From a checkpoint of a small transformer trained on Wikipedia: biases, 4809 steps.
Each number is 128 + 24 x the weight over its row's rms, rounded and kept within 0 to 255. Layers, rows and columns count from 0. Numbers have three digits each. The size before them is the row's rms in percent of the matrix's.

# v: layer 5 attention value, 128x192, rms 0.0658, rows 35-95, columns 0-63
# o: layer 5 attention output (transposed), 128x192, rms 0.0633, rows 35-95, columns 0-63
# q: layer 5 attention query, 128x192, rms 0.0674, rows 64-102, columns 0-63
# k: layer 5 attention key, 128x192, rms 0.0674, rows 64-102, columns 0-63
v35 120:139114111155104101112132130180127138118109126125134142159117104115146129120110096114133163154147091133147089128112144098153164152084170103129115145141120124162131103132117136206131120118120103
o35 118:129110100135116086089134122171117111139116115127094149141147094082162151125138117170157126149118118164119141105122075189143165134108154165153117148105123120148127132139166130127150081089139121
v36 140:065183135135146144119115124126116108107107136159137091149158092119139151123125158130099116138104097139081156126128130151130139100096136127127122151121115152123131144156133118146144135140124133
o36 142:140122095162140158141111084138114140080088157132123082134144103102131150124057077097098124117130125141156163159150110139136144093088102122148101135120117138144104137129176180085151113160177139
v37 131:124094116141198137133139128096135171127117150091111186092139181144115111149128125138174133110115178112130109094127153136100132129120151145126178138132138083138129122103127124088141132134101140
o37 130:125147178164114130117145140095124101149124120149156132130143135168128118106138135124177148135132161129093102072149176113098067102170110133133151149160163117140125090133118093168109138109098116
v38 127:173133136116126142159139148190108093094151121185118128192122089132105118132131120138089126116100172136098104119138158152115136129131170107111113130124130125113075119134123168131126129123121147
o38 124:124151123115093128137129149161109070098102170186101152134107136150138137072165149121142118126148117102134169143127133128169114107111117144095128126159130115102098140150171129121139120108125125
v39 125:127129099101132140123081140134122115156163130143109113190121133129109134099145109144162116123136099103133148152136130134147092141093152135124140132121092092130123159150106159102132128112149171
o39 127:098121108119134134115096106105133159110133142140089118161130127140109119105150093156076165116142144124134175137099124050111093131157169115130127126120104106076142148153143140160161119156112116
v40 125:187127176120106109138158112109096147145146084153137112132170129161128105123113108135153136123094158148135132087142084123109138146122121126119105140155130148111093100126122140120138135131144112
o40 130:134126146145127108102160165099154152112134119118109193155119126122134107133122159111118088132170161137143163135090097137142150103106090142097122178129145100078125125114142187131128156108153144
v41 117:136146130103133119137110144118111115145114105134101169156176084114118155110128086096126133117096092188151125113143143157155158085110129100160117131166128148150108146155096113123108140110127135
o41 120:136135109158138144134138105106134111114087129122120110086143126156144121120135139132104113190125108121154118106173111177131171136125164114141112127130111145097101143124135169151146114123146141
v42 123:139138139134181066134103081168139112100183127152166126139135128139137110124111108146101096120098132125150169129132118126147108139138137157122166098135119166152088104136109105131126094123122138
o42 125:094086125155152110135134100158145147118156139161110148137100128147111084136132147099133115174174114122139153139107114125094127104127125097142142136155139084095037132168149131096129114082097140
v43 116:162096086149174101111094114144119135126129141147112115148101123116142133097130092129154111137127164133118104169120152138143138168102183131122130120122126136120128112121119105130112168132129135
o43 118:114093115135095116106099124147117136128081110148078127183131115120090150105132127171153112120129111146109134099114124174157123115121185129139102126141133098150143118170189097150132136059124098
v44 130:147142117154157116167133145136105143087117107201110122113085144138114113176094113134119121125128123160144174140151136162164167099148149103104158166122158150137133123120118088090122110109111140
o44 139:105153137153175127135145130136137127097159093151139149107095148136113111074147128164121147148148156158155128106184132133136123098107101123099128151145114115128098135161136103100153141095134153
v45 136:146149106137132131142091123143145106105099141134125151144122098114148164168062152116145159161123101163148136175159122137116095127115144124138141150098127159113164123128109133130128075127123141
o45 138:122112123151139120122123052137127122119106097120166119135152135121071113107140126156149113151101112162162126120183101125160123157128160098133172140126125164131128135140088116070154100127139157
v46 129:153152169136127119155116139168088138073125125140177150121124149161115123121106120133114092125150163155134158130188085151160136129152127176146113129139122124108085120148148154137122102161107097
o46 134:118158150119114115144137146108145093118122131138171134113094138127105135118177126130159089099153126108134145146123102148136110148166118137112180141140131088087133155151152158120110124105089101
v47 130:143151182129110135131159165163107079126146147130106153155138103120110154114112146130164129105157084133141126126123130146068144153149145150130118093107113174130174112137116154160128123117128141
o47 133:144123109143162122098121101122107065095119170138103164159133117089127140181143148107138117081108106138141129101098120156121122142160149113123100149101147133092179146113139132149126119146129146
v48 130:141147156110101108126101123145134119122173118154137100135119091125123153125111139131119108090127204128099149133156122145141151141150131157150118129154134123141121112116125159150142150139151118
o48 135:109096123112130134105153084103173142115115117128145111104097079121092136118106134125103089147170114115158141152138111146127124140140166117106146138145167115129125166129154149086093169113091101
v49 123:151118136124127099161105119153103100082159126119118119122090167187146159132089105131155090115101110137135153138152140122135125112140159126129132136156137153117065079132156115110132098142145118
o49 122:100165115149151107145104135129149160107152106106142133134060148137062126132146137136138108124161153124168108136108149194113146138132123136171120163116142075139121113167154138082129175082115133
v50 123:106164132158101136117147126132181158139109107121103122114130123163127124180143146133145110140133121157117146161141132154138121089125114113127168169146142135142121136112152105140138140119096124
o50 120:140117140133102160131135152147124138156178143110174117091159112092120164155116146131124153128079161175116104130163128153116107125119104098117120178183125154130127183083110088157139114128123116
v51 125:123181128170152156090136141119124135157123132155136082059170111145083111137136141137143105082166112115138154135108182107145154142127146116135105130114139151143120116128130115169157132091121110
o51 124:131089097131126167105141128103137090107156119126099127123141136098175121159072142076157153091153123145125118129146134108140141133133089148110126132148123105121166145120099154144141136138155131
v52 115:195097128112121135125129152166126135151139113135121178127112161172134106143151138127134153118131119128134101132079124110151144157123125129091115149172120086104115135099146132110110123127115095
o52 120:123135087104089140127125191154153124138116132148104167135169141128112125135165131138161147114105092163107100098111106152156087160161108151097160141149120123159125124115109112154137099088137113
v53 118:113112148135173140110131119111144151134132142128142105116126113091149127135106141134171160107137108154133143110139135128108169111123145141136118139163096135113155109124124148140145094087147120
o53 115:138115103100139117119170098109127091105128115117119146104144128140119095122056115139164127117150157119126082119175116077113130213109161101131192148146095124114109127116068128112126143145132168
v54 132:129123121143136088104132152127133123164151175128100096175125135082149117130108193136154122114107151126151148130100089129153122131135084126115121168136096134136114107156097113069122127124127196
o54 131:135114140155133123160114144136163116170126130092106091166098182128116150137148117118103123114085128090139168108165125085132136139133107112171093137088108095102142125121117111087115143110131169
v55 121:131112176145143106126124162113125159149154129120139080152141154119173112160153161107189172118109077169150120148160117112095110104119164105123104155130114111128147130111132135131157097128169101
o55 119:131144134130123102143117121153109126147156121114154178117134133116086123154110117147150147088082135130147119135140087103155127172067149108152150136110137130138125107117070147125144126173134157
v56 121:156158109136125134108124095091181158129107087139133098098152138095131137132157166133177140154149121117136137138124101112091122093151082129147113105127123140104095140115145149154141136133137100
o56 131:120138103122104148107132105124161161148157079133133153148106127142124127119102155126125119141111123135154129168135125073124163157110116146115147119133131123135137150148060119130129123120145119
v57 135:158115120121134163151133137107110089140151119153127195114138075091149108167133150138108114131182128147142115140136106155114123138135129092136143091145055172148162133119139125151143110122109115
o57 139:123139128180153109132114145135153128101089162123151141129128088139158100167169122159102102118132145130163132138134120085147102135087107101109130144081099129116148126110119134147139104156139175
v58 135:176126150115120132132116117130127118127127122143115154164122143166098139143129077130145155109065111132144130119153096161132112126126149136119133132134126116159086141136121123138119133100164132
o58 141:123084114110127147107133120110111140137143149126132155132146137089111095143123157139132121130171146106148150155092094160127106104124175145090117114150184122096111105103165148120130141118094108
v59 119:134130175138188115125120147135095106121120158109177104156127079131142088119121130130128143117128137166132140119102116114163147095106161101139113162118128124110113110151139130111150103114132140
o59 121:155152182116139124163133134124085097133115130120119111096122155107108121120123117132152145116109173138103111125139142117120110121111121124157120140142109123153103083130149170098141124118157141
v60 127:159114115156123152149119112132115140191119120178124154105151166153144116142146147154107119111162208082138105115116142117117120162142111148112121115116106131078167130083090113129126155141122111
o60 127:113128113138111119133149135127129115119133123115072157134138102166157123120155128124107131113144145146133160074137153084108136118101071108114104132145143144097165150095088069213137122126133116
v61 135:125128107132072128098131176151149139126140115141099163151131153113129166117104134108112098153158125139173152138120124150108126117161098148125163108150107115169133133130093140127100140134115101
o61 135:092138107105138140109137101115157117163111110131142121089093144107160145136130150140093079148093087120129147107150114141105150146156189105145121125082121139099141160150123125124131119117105150
v62 122:154095117125105090173094106155110106167151105121119161111097108119136172103141166123164094090089177122121150168126135125107136187115147119129143103160130146097130132148120121115147142130163114
o62 127:154111109109144094102104101112135179118130088126139115133115119115069139172152126148131091131149155149157156159073155143101140121126175125130111146111156100141175099119135096125159158081142119
v63 131:180157156113142114139150112101127104131114092114148110133147148166098140139115138155115115105174129087110145153109172112150111134122116113131065127087145162138123149090131069154131155138119100
o63 135:145120140138113133109110121135122165097116139121142166127116128123163136140136112105146166117166139161098175098099143112146140112100090151127082166109109126129147129124130117134117128124184079
q64 086:124141149131131101153134110124116137157145131140128148129119116122131068140092103143127106143161168167147096133141111168166124104153118118094144148139112124188086115095108110097153095104123107
k64 080:119129159108094131147153120149125102108132139121084119145091156131083145109110147136108149125102117155090137148176092120156120157145127090157122133128121152115126119119155150108088109117137142
q65 077:131089091148139123160113115138147137134151105126132150097135104133163145138097157127125152134160167126123120105131141165111151119145097111126137120126123124145140101110089140124151120085084114
k65 077:148167173088119126144109169155095113092161128175120156118175135093083156148156136117128170108138118163100102148143128124114125159132156108100131169114147119147151106151134151128112152120138093
q66 090:105198122122138138112108094094134116118130110126130131120149117124133162113119148129149161169114122119111112107147115179089138136146112160153217125109153161132118092117164137141136117135133132
k66 089:103142104117161131116145108166120132081143147121082149136146098134132110160094126124120153115106118098117144171144123102145129100146144096109119200115138099156127144150138099064145108132143119
q67 081:097118085177199131094137161164123099114142101095133138133165122109153130125141093132119122141114129116141118144116106139121163134102111140206078156096155119134150097159098141135121132107094086
k67 085:146141146113097091134149098155124142160107151145122153141113090132096088160097114107107175120161174114148126084125135077187121138125159148122095139128110124089127097134152132136140096123127113
q68 084:129120143123116153130144130112140111119126142135111119152138129142121126160127112112141167102108105082099127194134159069145152106139090146161130132115107145116128139106155135104145153131103126
k68 079:140108102156151106163139114143114143123148115146127141143142097109156142123144101138094136107112140148105112113132125128138117102112143169133151108159125098155114111145098129116168124155177153
q69 096:148125159096111115127119158129130182088156138113145099101135160130135141107110140123142134081113095180091171129138087158141107141176121124152124162111175076128117138123111101150124162113090117
k69 101:098119157147085178145140104142092107159128109090133131113128189148116114152158161153101097122141125127122140117118133106160078148140116132111111137149107148126115148098196136125090121128128131
q70 088:104119128130144143117129116102114107143065125082134128111125165160165073118112137098144132132092150120193131132137112163072128114061117097103103130143114144137113153127108138136130120101131138
k70 099:136132119106165085132147125147146127113149103140126135131158106137138127110105095115147140169129145126123090116105090120126146119118178118146130135124099128141115063160127146141138115155148087
q71 091:086099147218117131132150125121169084122096100112114120145149143118165137118141136086144162160107164090158111153138159131127109101124095140118112099145100154112102152126131143085134110131107141
k71 080:118090096132151127122138120124115132137133098114107118115174096144104134110091125133084095094125161134114077149169146140127159131103106121118128126142113158140098090151125062121130107107121098
q72 097:140153118061128147190090139111168153136122136148146140138104149106138202112121134162123136138130100075080150152103135118175092165126129139145143156132150109106153107088136110131117138097132136
k72 076:108150136102106152131174160145102117120151120153182125109126182119162121140143096148123140145119121113105144119120112105147110171143175124164106102121135127122124108147148162180081134123154120
q73 089:091161121144135149101105122151151101146113124114103108147103140164119079139122135084142132097167131154173098122146108129100147078130150100130098104144092128086127152171114175143149138111133132
k73 120:114123112126146076127148147122177120129108096128108100136146081131101135115138109083113141093138153116141084125144139130124147087116137145119125128152093153157156090142087132136150090142176139
q74 113:131110098165114136151143148121154139103130107096113122136128139146110114144092131069129119064101133156161119125159084135089150100097148139126130124164107136092151154164101169150159103152154130
k74 110:139105126165152101132155105086156125141095088095089133133159110144120118114104146091102157111125142098158095108156121127117139105088089154111143143164081138137121148107091077117156118144144141
q75 098:108103131176145156111189128159127105141126092123111143095162082161133103132135127110122130126162156138155078108142138126097149104123113141121105089150090150122140158106103153154157097144113090
k75 087:154135157138131130129129136132164128140106099132092141149100117104153166124127169094155169129127121111107147110145119118128166117103088159117130180122107138116133149090122117082126100113129113
q76 114:111144129114079125125075106117112129151143159151152126149089150123147165124148121172138128146108099105077130150112118113156093181155124103121143137139142124168128128125151096123102149097133140
k76 090:118122098128113138123132149146099113119169135117135119109127146141110103114109078150072103130117157141161086123128168170110135150157174095147118066131137101102116123171130139195149144150100106
q77 093:120149133141137121154109122156138162132133125082098135139156141147104118156122144119131138125131135140178085159104103122080130097089140149155081138148102091091126104148103151136141133108097146
k77 116:131110128164143114129147151093141142123135077068108129115132112158110115148112130094111156114127159124144076129156128140128167135078131115139114111144096150111150135149098097121146066137142110
q78 095:117112135151091097092083103118101085165130138151165149144122127116162153122141100172126123184156110140134145141115137127137114150138143131104116104143132131117146079135123118120120140135107132
k78 078:124101123129123120126091143117102101110127106102118145101161142120116097107105089153125089112129148142151111160141162107092158139166162103137093060145123185175099117143086113122125144142131107
q79 095:102124149127170154119103159082143135121115120147125021133151178081067122149149115127131136131069106117174135106141110164130132155162150146135087109067109131137138138135107124107155114136137167
k79 089:155080142155126144141156136105161121139142122111104152116146107149173141123151118118147202126130126150155093109149119129099143134121126092181142154124095148145136147128126115134143104143148093
q80 096:123118117128144126112116133105151089153124168156135145091117116170143153134137122134081175139163123139101085101139129125136135111113114086133127101110131127131074132090120169139110146093117116
k80 093:079152137089167133122158124158104107086149138122119089103123132121116112129140110131112078109126140135131146080093126190137121116147165098134126098111137089149148137162114148187123096132126132
q81 088:116137144094141131149134146127110116157118141099119089126100139102165102108129165161108133173108113089161147074134134155111146153140140124146105109141140146116145132120139093138139165138143172
k81 087:141146154103124141135133135158132175117129114126139144163111124154151134164148136140118146174138132147116112158137128093092121133120156198149120144130113121102062092104111130144132147168101116
q82 097:125114121158159085099150098120123101103096131134105115135122110100118129120148143160115144143127151119126119127143149125101119112101130147120160106119113151155128092152072097104100125145121150
k82 093:157150129112105143106057184139139135168109106150109150105151137130140136148173153113161090162135141128129132127160155077159160135111115120144120148104140106118124183102144098162115126136153149
q83 090:141096093147117115134149139111122200127130115124113147122109121106096112122082144087141111114180165128177132148125102148070119091121132145145122169132127102130162143175132101105137135153106160
k83 083:136116149164134158130135130107092122162157103119094112168116143148136152137108151103089122120112116136121096143132107175153146144075076115117142160130113134138155159111130087104108080138117114
q84 102:100153109139152166154140143156151161108131137112156105115155147141101099108116118166103139127062169131087125152129176126174110129127119114197146118086127116107131139123131160147120104095110087
k84 097:123173121155141158125150154128145137111095131140120114112139149107088157130169128105137119066182150113123146122159158122151090139097128105121111102066122132132135176135116151110110085125157114
q85 087:140114123126140123126113163149120091111110159124121123119159100119148148127127154154087105139122134149132116143159131119104130066137117164130137150098146106069107123098155148175116147101107116
k85 085:138122138167106106076113111140144167111115139109117119125115108106148094190153141128145103109136149123122152150146127122117125114174097131121144129120158128132144142132174107046186115148162147
q86 092:094131136129122159105117116139133113155159112096138111131098161156142142142121110119137164133106148128111134118130159113165117167110123120160117120097096136147181122145144147127128118113141126
k86 086:109167087143139160134127133144072111121102138121117092129168115130091110100138136146081130134123166140157087141110143141151136149079129110142116093101107128123150124165108153138105133087113147
q87 097:066127147128123185119108151109131108129113129137127139131144156134110136095160109178088112075132145112111136148133095125160127138144133077152117092131113154144118157137148135096141121153128100
k87 089:136109135167175157115107148126089123121102150107115105154147132117110174115132127145129103091188115120143106138142159138104144116121152167092124085116146140138097107125077127165134163124129144
q88 092:126083116144150123130136072126166189094116132140137180130113103132142120140143135107118147141125102106135090137085164109106158114145148116127143139134121143155131105095130142068127111139123156
k88 080:116144087130137156129126113140158105139180101128139119117132116111082134122146102153135129144109132129158144160106136125109165150101152125123120118124093098100083166160127174162103162109114126
q89 107:139146175119108125086140160118105064172122128113155098136097191112160152118169127147129108152161125131100138081140129146115129161137175101119105078115140120132119128130126122150107145140170120
k89 101:161128123097121107104091146142085097116153148130124135156159145128133124126135129154131128144153120160127109126134143129105099123161137125116109157121120129134131109095085104130154149142089105
q90 099:178105089134114084108082106143127149123125189164108158108133082104150130125150125129100169141157126135161124145120115120102106098131103151102089119164104098117104101109128134107123144151097160
k90 092:115082111101129112149164128156144122149156117111134130112086149154142091116120127122114112144116131136129168107133093088122165158159106108136163096153165170132130142118154112124091092124169163
q91 092:186141077137124114153143166152163153092167156125142128075160088124095102129107131130074104137121167111095132152122160118137098130109129160143132137120134108075134125153129123160119109131136113
k91 081:120117146111102085120145123110180136125093099142126132136099129109122147144137159111144161117106108113119143118146102100166090081135092145113099144089115153136117177091124132058146093138141136
q92 100:107117157135125079129149093120099144116137130102139140147091114143112123108105161113126137122103140158165152109127074157090150106110111114129142121127111141139142142120084117129118138081137161
k92 095:130159126132110138114114119123123118121144105131144132145117066176163135167135146119134086150159141115116127132124131133105136158086116127107137191147159118112140090144164118113125138109131110
q93 094:132163149154071122097101079107128067104130117174128127153081115156123180111131138142140114122119127142150126156158069167081102113135094111106118114126137145092160117163105119138124145149123149
k93 085:166154138126094089098097126121166090134100079110140106136096088095135112126091128130145115087119121124136099133122134148104132132151115130100185137142118130148155146097139084056152149119171092
q94 091:151143095104155128186155191123129161121140125113118109107156104080144115108101130127098111158091167122108162148111157110120105145090109139154112123143125109104127145118134134188144147132115128
k94 085:135126162114117138124154123117145172126148130133130090131108120151134131163137154087125131151123151142124164115148129107144096110111091121139108156117101159135092147117140147125098098138097107
q95 093:149107083131135108126106141134099123117111165130134127129143146133134145097100168136144168123143132148166135129133101178103120108147119144070073133154112125137095100088135127120153171113103125
k95 087:106132104110110145145133123150120139150127122146156129133107100142127097150117151090128121089119156132104165114126122146117115108162126127140153113125142140115137122132179104126129080116142162
v64 079:113128106117104153103123111145091117129163136116130159145152091149160131136088097138102076131177120142130148113110124165119124141157166144116149088176122122139127114146111146181158129149124138
o64 079:162168120132151125148152133141126151105132083105125087124125140090079093111103142087137116113129141131150105107148160137156113112111123125191123174154136146149119133114152132142140116120123105
v65 082:104143139139133118159120142141110151070134135155161149164093124140135120156124188116110099126131124163085102113130137148140096102139113116106171158136151137185124091079119126127167101111124131
o65 082:149102121116135137122156082101119119141083135132165117119137144125150143095172147149108099125124118145160125129124115132128124117143140112126126100132144153151135152125111126112102134111108148
v66 080:124143150119129141128123118148107111039115145106131152115083145189106109097114174130131111142115131136104142111138133116165103093135136112093153183084128129170138129125107172097120115108106142
o66 083:142136145116124129124130099095106109126122129117156103089148156127092117112182119147113116138101092124158135132059076160144113166113129144149100094133141129114122149163094146123114142088163118
v67 087:138147153101148104088157111090090169100129142123151105105141127142099137107081130102147139135136113136113164160115141097142110142131115118185105123105154167149156123128092161072148137099121117
o67 082:101060122161110144108136126134127112082135148109107125139137142114139109132142115157129157157112117123090158124167145129109164129141130131148120094117091148143154149151080088151135143144136126
v68 076:157106173138129094132151069092181131133111124109076134160146148114147183138151145143111150130090106098122160112124122127122130133118115128110125186093115142111102121082153140093078133116125131
o68 078:093154156128102179107090174121106098145126184119142130105122129148172153152165097159147109155142129147081106106149091111166129176128132136115084076101118106124173127144116126151154113146113129
v69 070:092137170142133155115158189167135130140166110168129088102118116155130147102104137118112109125138147163111139141120159142117117116103120138173117103108157090146189126111081118131148137094136095
o69 068:119084078134126080105126091117133140130135163160111146184180145130151146122153131165121148128139113133150141139125110129116163104117179138136153136133139125119114089132138120129111100134121126
v70 078:145149125110103112122123077094112189114095142137109121125089128115158166098095139087138091121120101118097134117115134094138109108153111179138144156137148134168121152081142157119122113100146160
o70 077:114097171149109150137120106103074084126113098122133108149151096135147130125170119137134119149118128157124139094162141091133188166117131157131097095130109170156110141170110103112135142130128154
v71 066:200126124122127112096135116120131121116111138170114114120099158166087155191136157131151128136161138113116102125112147120130062113106073123121121135128150093145098094137123123064123109123121157
o71 071:073078124116124118129088095075169114138132162155131164170126139126149114141163117142116124149135112114152149127139111118110138098142150127110136096145163129066108156141130114128152147134130139
v72 077:159108139123085079113099133105167127168106152108153157131135125106153128157104130169168105128117185106109111117158128131167084112095116148126122150156106135107064115106163117076112111111136107
o72 071:118121136098135179114124119108119111108142162133107130104077094115110106123134112073113138161133157122148136122120104124090146123167133099105125124141112117133164151109085161136153108114150160
v73 078:096123142112099122154114105100143139095108135165137172129134145139076109093128163112111143147112150095110163084134150141156130095114099153109153149124107181128120155087130123093173114119132136
o73 073:141151124124177162136153131152112109126071139095099131108106106138111103152128140167116144149098133171145098118131101107123102113165151114137125130120141109133113141132127144149141111101124142
v74 079:166088125154098135083130090087151141099150103109138179163142125145134115127099118153089120173080141156161101098093095140125098075112082128131156132145112105134143152120137105125139141085105141
o74 087:128202142112146182149122154165125129142094140125152119112152136101097140121140115133139113133123101152077092151162122113187131132156116090126085091120114118110152105096120137134112096128123115
v75 070:155090135120142110143128102123118164147098115086119125124117164081140174139123165122123097129123132118107123146169096108123113110139110134124120140145183166092129140117136133118123140107116210
o75 075:092103154157113144109120118111101078097124093153111130152105117115122115104130110126153143143128136133144133083086138139152146143161173157121115138119093151161156159175133115136127173143126114
v76 078:119124083125113144154138121121131145132117121150117080134135196112128097182104138136134084130144167163095130196118130154121115142130096123120062139122140125111111117114122089110123143142109150
o76 071:095136159210133104085125158077144146116147130140113140151099108114167152150141096101133129120132104123130100113089156142142115136121120114109184096152109127120147112083102163120121106104112148
v77 082:130119061110114144109117158155161119135129156121124128117117136052145142082138103137124155125125135160185124144140109173083174126112098132122103077116140117124112155149131098140110115115142166
o77 082:153185155130113153166145142137063131132125091128138126125135090170106123131077135101121142103126144136138135116093157122133124127108119145129143148141134124146094083108187130123149105126157127
v78 071:145153136154146174075130084107089117111169141137103166111115083141101105098105115155155050141122116107194144127125142135159163142115193129129100161097118095151126158164147162117140141148117128
o78 071:129128126116137085104113180146143154114144149104145125103160157099116128165159124096102113137141089113082115157116088130154097179100099126133077134115133115107117111134126154137140120153099127
v79 076:089107137139109136132111156114135069119142096141147075097143111153141071108114107136128123108158142148150137163134127166175140125130159139140120117151160179137149108108129129119113150188152115
o79 079:153127095143154110131139117135138151119155136121107114120130160138108116148090153101105139115097130107164137121097147137070116090117124111148160150137156130114089122099120150124147102118131134
v80 079:132159116134186171102160103120136107135139129095121122120088180063123149119127090148108143169141144091199144155136145175095131157107132126137032126099132144109098156126116134128079151110148149
o80 078:112107112107092132130124177112072120086139144167147116103120137151146097188128112120147170114156128146128147111098131148126138156104102163138131142117129094090098112140183144143168155136166127
v81 076:154126069115127082114121135138145144143124119113117123114136101097153138129121129126127134122136089107146157142118115125108125129156167095110148117108126090132138180145106174143137158094130143
o81 081:122125172127079107158136111120105116137109082135118143161150096148154130121131128130129122145164113136103134135146151124143173127090109159136128146136134135154128105140156127145160127130151126
v82 070:130091193123110114100104144112116117111120127131096138187135089140126139114134157158116151171135088140104153119097142121164156104142139124137148149119132118182105151128115100165149139106148116
o82 066:154115102132150147160131119127114136126155135103096108126141142093121094116134141140141101139121156148098102095139077107169112149123156170159155131109134124105160150173119152136131108128100085
v83 080:162150117100174100151172152128163142145121121158137074130132146137145146146154115154129159092147087105140121093119130124130120101121109101097120123148148129103125121073116134158112119116134140
o83 084:092103150127115117143103123120130096135116138134141163134093110168166121130130134154140131156136180147153142107151141134078150057113153109111146132125119129139111140122134124115139140134155129
v84 072:102124126121142124127117074173147149122124143126107146160101105138143141082115178118105150127090160106136153140116074135162182119142115132125149112169154134131168155172109112101143135103161178
o84 071:159133134138111102152137162129121118154088129063120136161121100103117142121157154159093102138103121136083073144118121102127086128139122133129167140071136118129141086138115138110138146126078125
v85 072:086121063127126146145125135145181146141110131120120148088136110109109155145171103134149165153118143107148141149155119101118112150136156126132100115123164132145095148122116113135122130116134075
o85 071:145121135083078101136124136131118118124145091164098143129113114153134134128085130094160157078174152105100150119131146140083149125118128164086131126102133119119126098131168097120122150140180135
v86 075:120113173120112124086127149105090110150169129104109132083136184144116175106135163125119137135156163125121132135163146120132129058113092188116083151161148163119125159122103102123114130086101167
o86 070:091082120132100146116092088132068128110165185139108127149150104111120126151141078106131161130117123140124144136102126114142139163163167166127095122124123111150165120189132118120136114155149130
v87 073:128147139137117113107137133155111097178168138108096103102138098134086114162162126121115111097177119094154095135137159149162130106113121128119125152172121108124109126115164110134160105151144060
o87 071:131095098103131101117130094129160150140134179157118117131098151092140101135112124052146105110133140120166129145133124101091130082164146128111128131150143099073131117124138186091145157115115143
v88 076:108113109151139156111097161122125133183051135163126134135140142127161130090163147138177137121109125148115183128120137089155148128147151139119130106135076110122135173101114130113133124120148051
o88 073:119149110137144146145158146157098111091114095106087076099133080141130160131124123192120111150149125081113122120116098158129136126111141116148122141120136137154155099118109109133126132121121142
v89 081:144123118116137109109142124147128085146140131142155117127137123155148119096104132130104090149156105078152078089129105152103171116168151107118150080147142141096132113139145137170196143144142146
o89 074:141154121119177081139121126117170129152121131088130138138104140118096141184136156121116106155109123114155093122113162132095082081113118107154156160135158087105087137111113149130152148123102128
v90 070:109122121117116187151095191191133140136164126108153134180137094127159105100156092142126136134148145130134145122167116120122111120121126135119136130164110151126150135148114145158113094099124117
o90 075:170176119121136136150165137140108142116108108148135100098123124136126092109076163123130117101133170159144124139114147156111142115141131122113138156109107121178105117120169101110128150127171129
v91 066:147131144122107102134099111111131143154135111151088129136155130114085145076134104081102121117136128094133126101131128123127147125163107109139087096181124146137146121117173142152153138144156175
o91 064:130148113159146116149153134150142159122118121130131095142138144100117095156124114108129120140069125164144095132163161123146124126127108148179149150148112126109083139126118133104121141107097131
v92 080:100117165125112150110094190135124090159164135112129136056118128143110148102143156103125143107144115076147153112167116124119120131117076104128099133139156170131155160123157138131117095114127151
o92 080:131081121124107059115113104113106115129117163123090125118117127168135121168112119097115142144109156148149162128111152157072138120161163131110116138128105086117105135171142146119160148135166149
v93 085:170143180124107100142161110125165130128132138079113149121112110108087137171127140152117155109116099118137106140115116143106105082144112123125160121134139105107137131102148105069158133152147181
o93 079:090132126119131171125129156129148086109115162144100168148116123134219100121122150089181113133169162162115139114155096101179132127150148096078154107099108140111146118082145170161126097133118124
v94 075:125140131171154143140148130104170137143126133133151165078149139127105091186146131144113096166113139120200142164137136139129105125143135138151090172122120139100120144060098107139084104105107134
o94 073:095110115103126156096124159122074148087101148163111126097119149122134124121110100105187171094178118134122156131118085123170137142138142126102055149113119124135155105147170155123133139159142123
v95 072:154128140143090102103143073092160172156129127075116189138167137092134128147148133143119159159117123148095182123105096096139146146108102116144130175087109119129109149074153129116140138123131155
o95 079:103149151129095182125108174167075104117102126113115132112142128121133144118156085127156117102141116144059133114164097099204134179117134170126091096131094126156167113164146113144112085118132106
q96 083:141169122134143192141094136149124126150187154141153144140114146139168132124193131156130126113137108132131117134113139142119162132151107120140106152087134094075110113120092119139124153095133137
k96 092:145125134111123150125160129095115154155091097100108105120144152143105129138147130117137096135115171135140148143107098122101099113168159141123103119172141118112146196127147150139129092141100092
q97 106:112106127131132091196124131136126152132141132096088148137151145115138167131131153150105146151141163162111150148139146144126144093139095139152114123115108147122120096124132134165107151104130141
k97 092:171144152121131143097126091153133122144144138125138133149089115141186167140180118135123122157154130129104148147138132104164130142128109133173182156117135105130111137146118101117114136103130119
q98 095:154187162084128142140093171158131114124131155158148136132122140115134096130175157146134111148138106130108103148116098115150154180142109144093108157058137100123113100146104130109092184109153120
k98 091:107117104120158174107125118146126129168165171098105103098160099120163136134120113135145138158130113132117155154100106158144117152125143145158128138127138163096131146144131143120145142126146106
q99 108:111130159102153126201125138155121173160132131134141158172144142122143146122155172158096142143120151124145128143110133089148143087153092133113102142123135135133106086106108111144094137094142149
k99 113:126134105102125153126073113144131125133160171118122117126105110135168137122136133141140143141122112143092132124097130143132176186107085150156179137091159112141141117143157136126124147115132144
q100 078:102136141109150080158129117154155165153151119122099164136137159108101205108127163136095096126135113122161169136109121098142119087143100122109104139149155089109132073100126097142090128115119140
k100 067:132150151170087152114148149142096120127079113187154130152134132141097136118087125091134123152125123138159113153145158160179123139194114145112141134137097119122118137124127175139152107162099137
q101 139:122091105155107146072140124109153116094152106105104118097137126133117137101087074110128114102125138155127126112158118157112113113125155117114131106161101137093166174152115172141158104130151106
k101 130:136121118171130122114160163106149094139068092130129137140150120118099116140148134095121121104131127096172153123190111136129140095122133159063085121160097145121112146109071085126161094162147133
q102 076:122157102087108128124130132090090113125108134109129133132125109141152091144153168180148123165147117082125141107121111115171124198138104128149169116105130152191119114116124126100122131157128135
k102 138:134123113104144154159097103146132144122175135121143115136092138138160136137128108166137137151112127190092117142074146138137127137163095118176166129089167109135145128114176128137116137093108127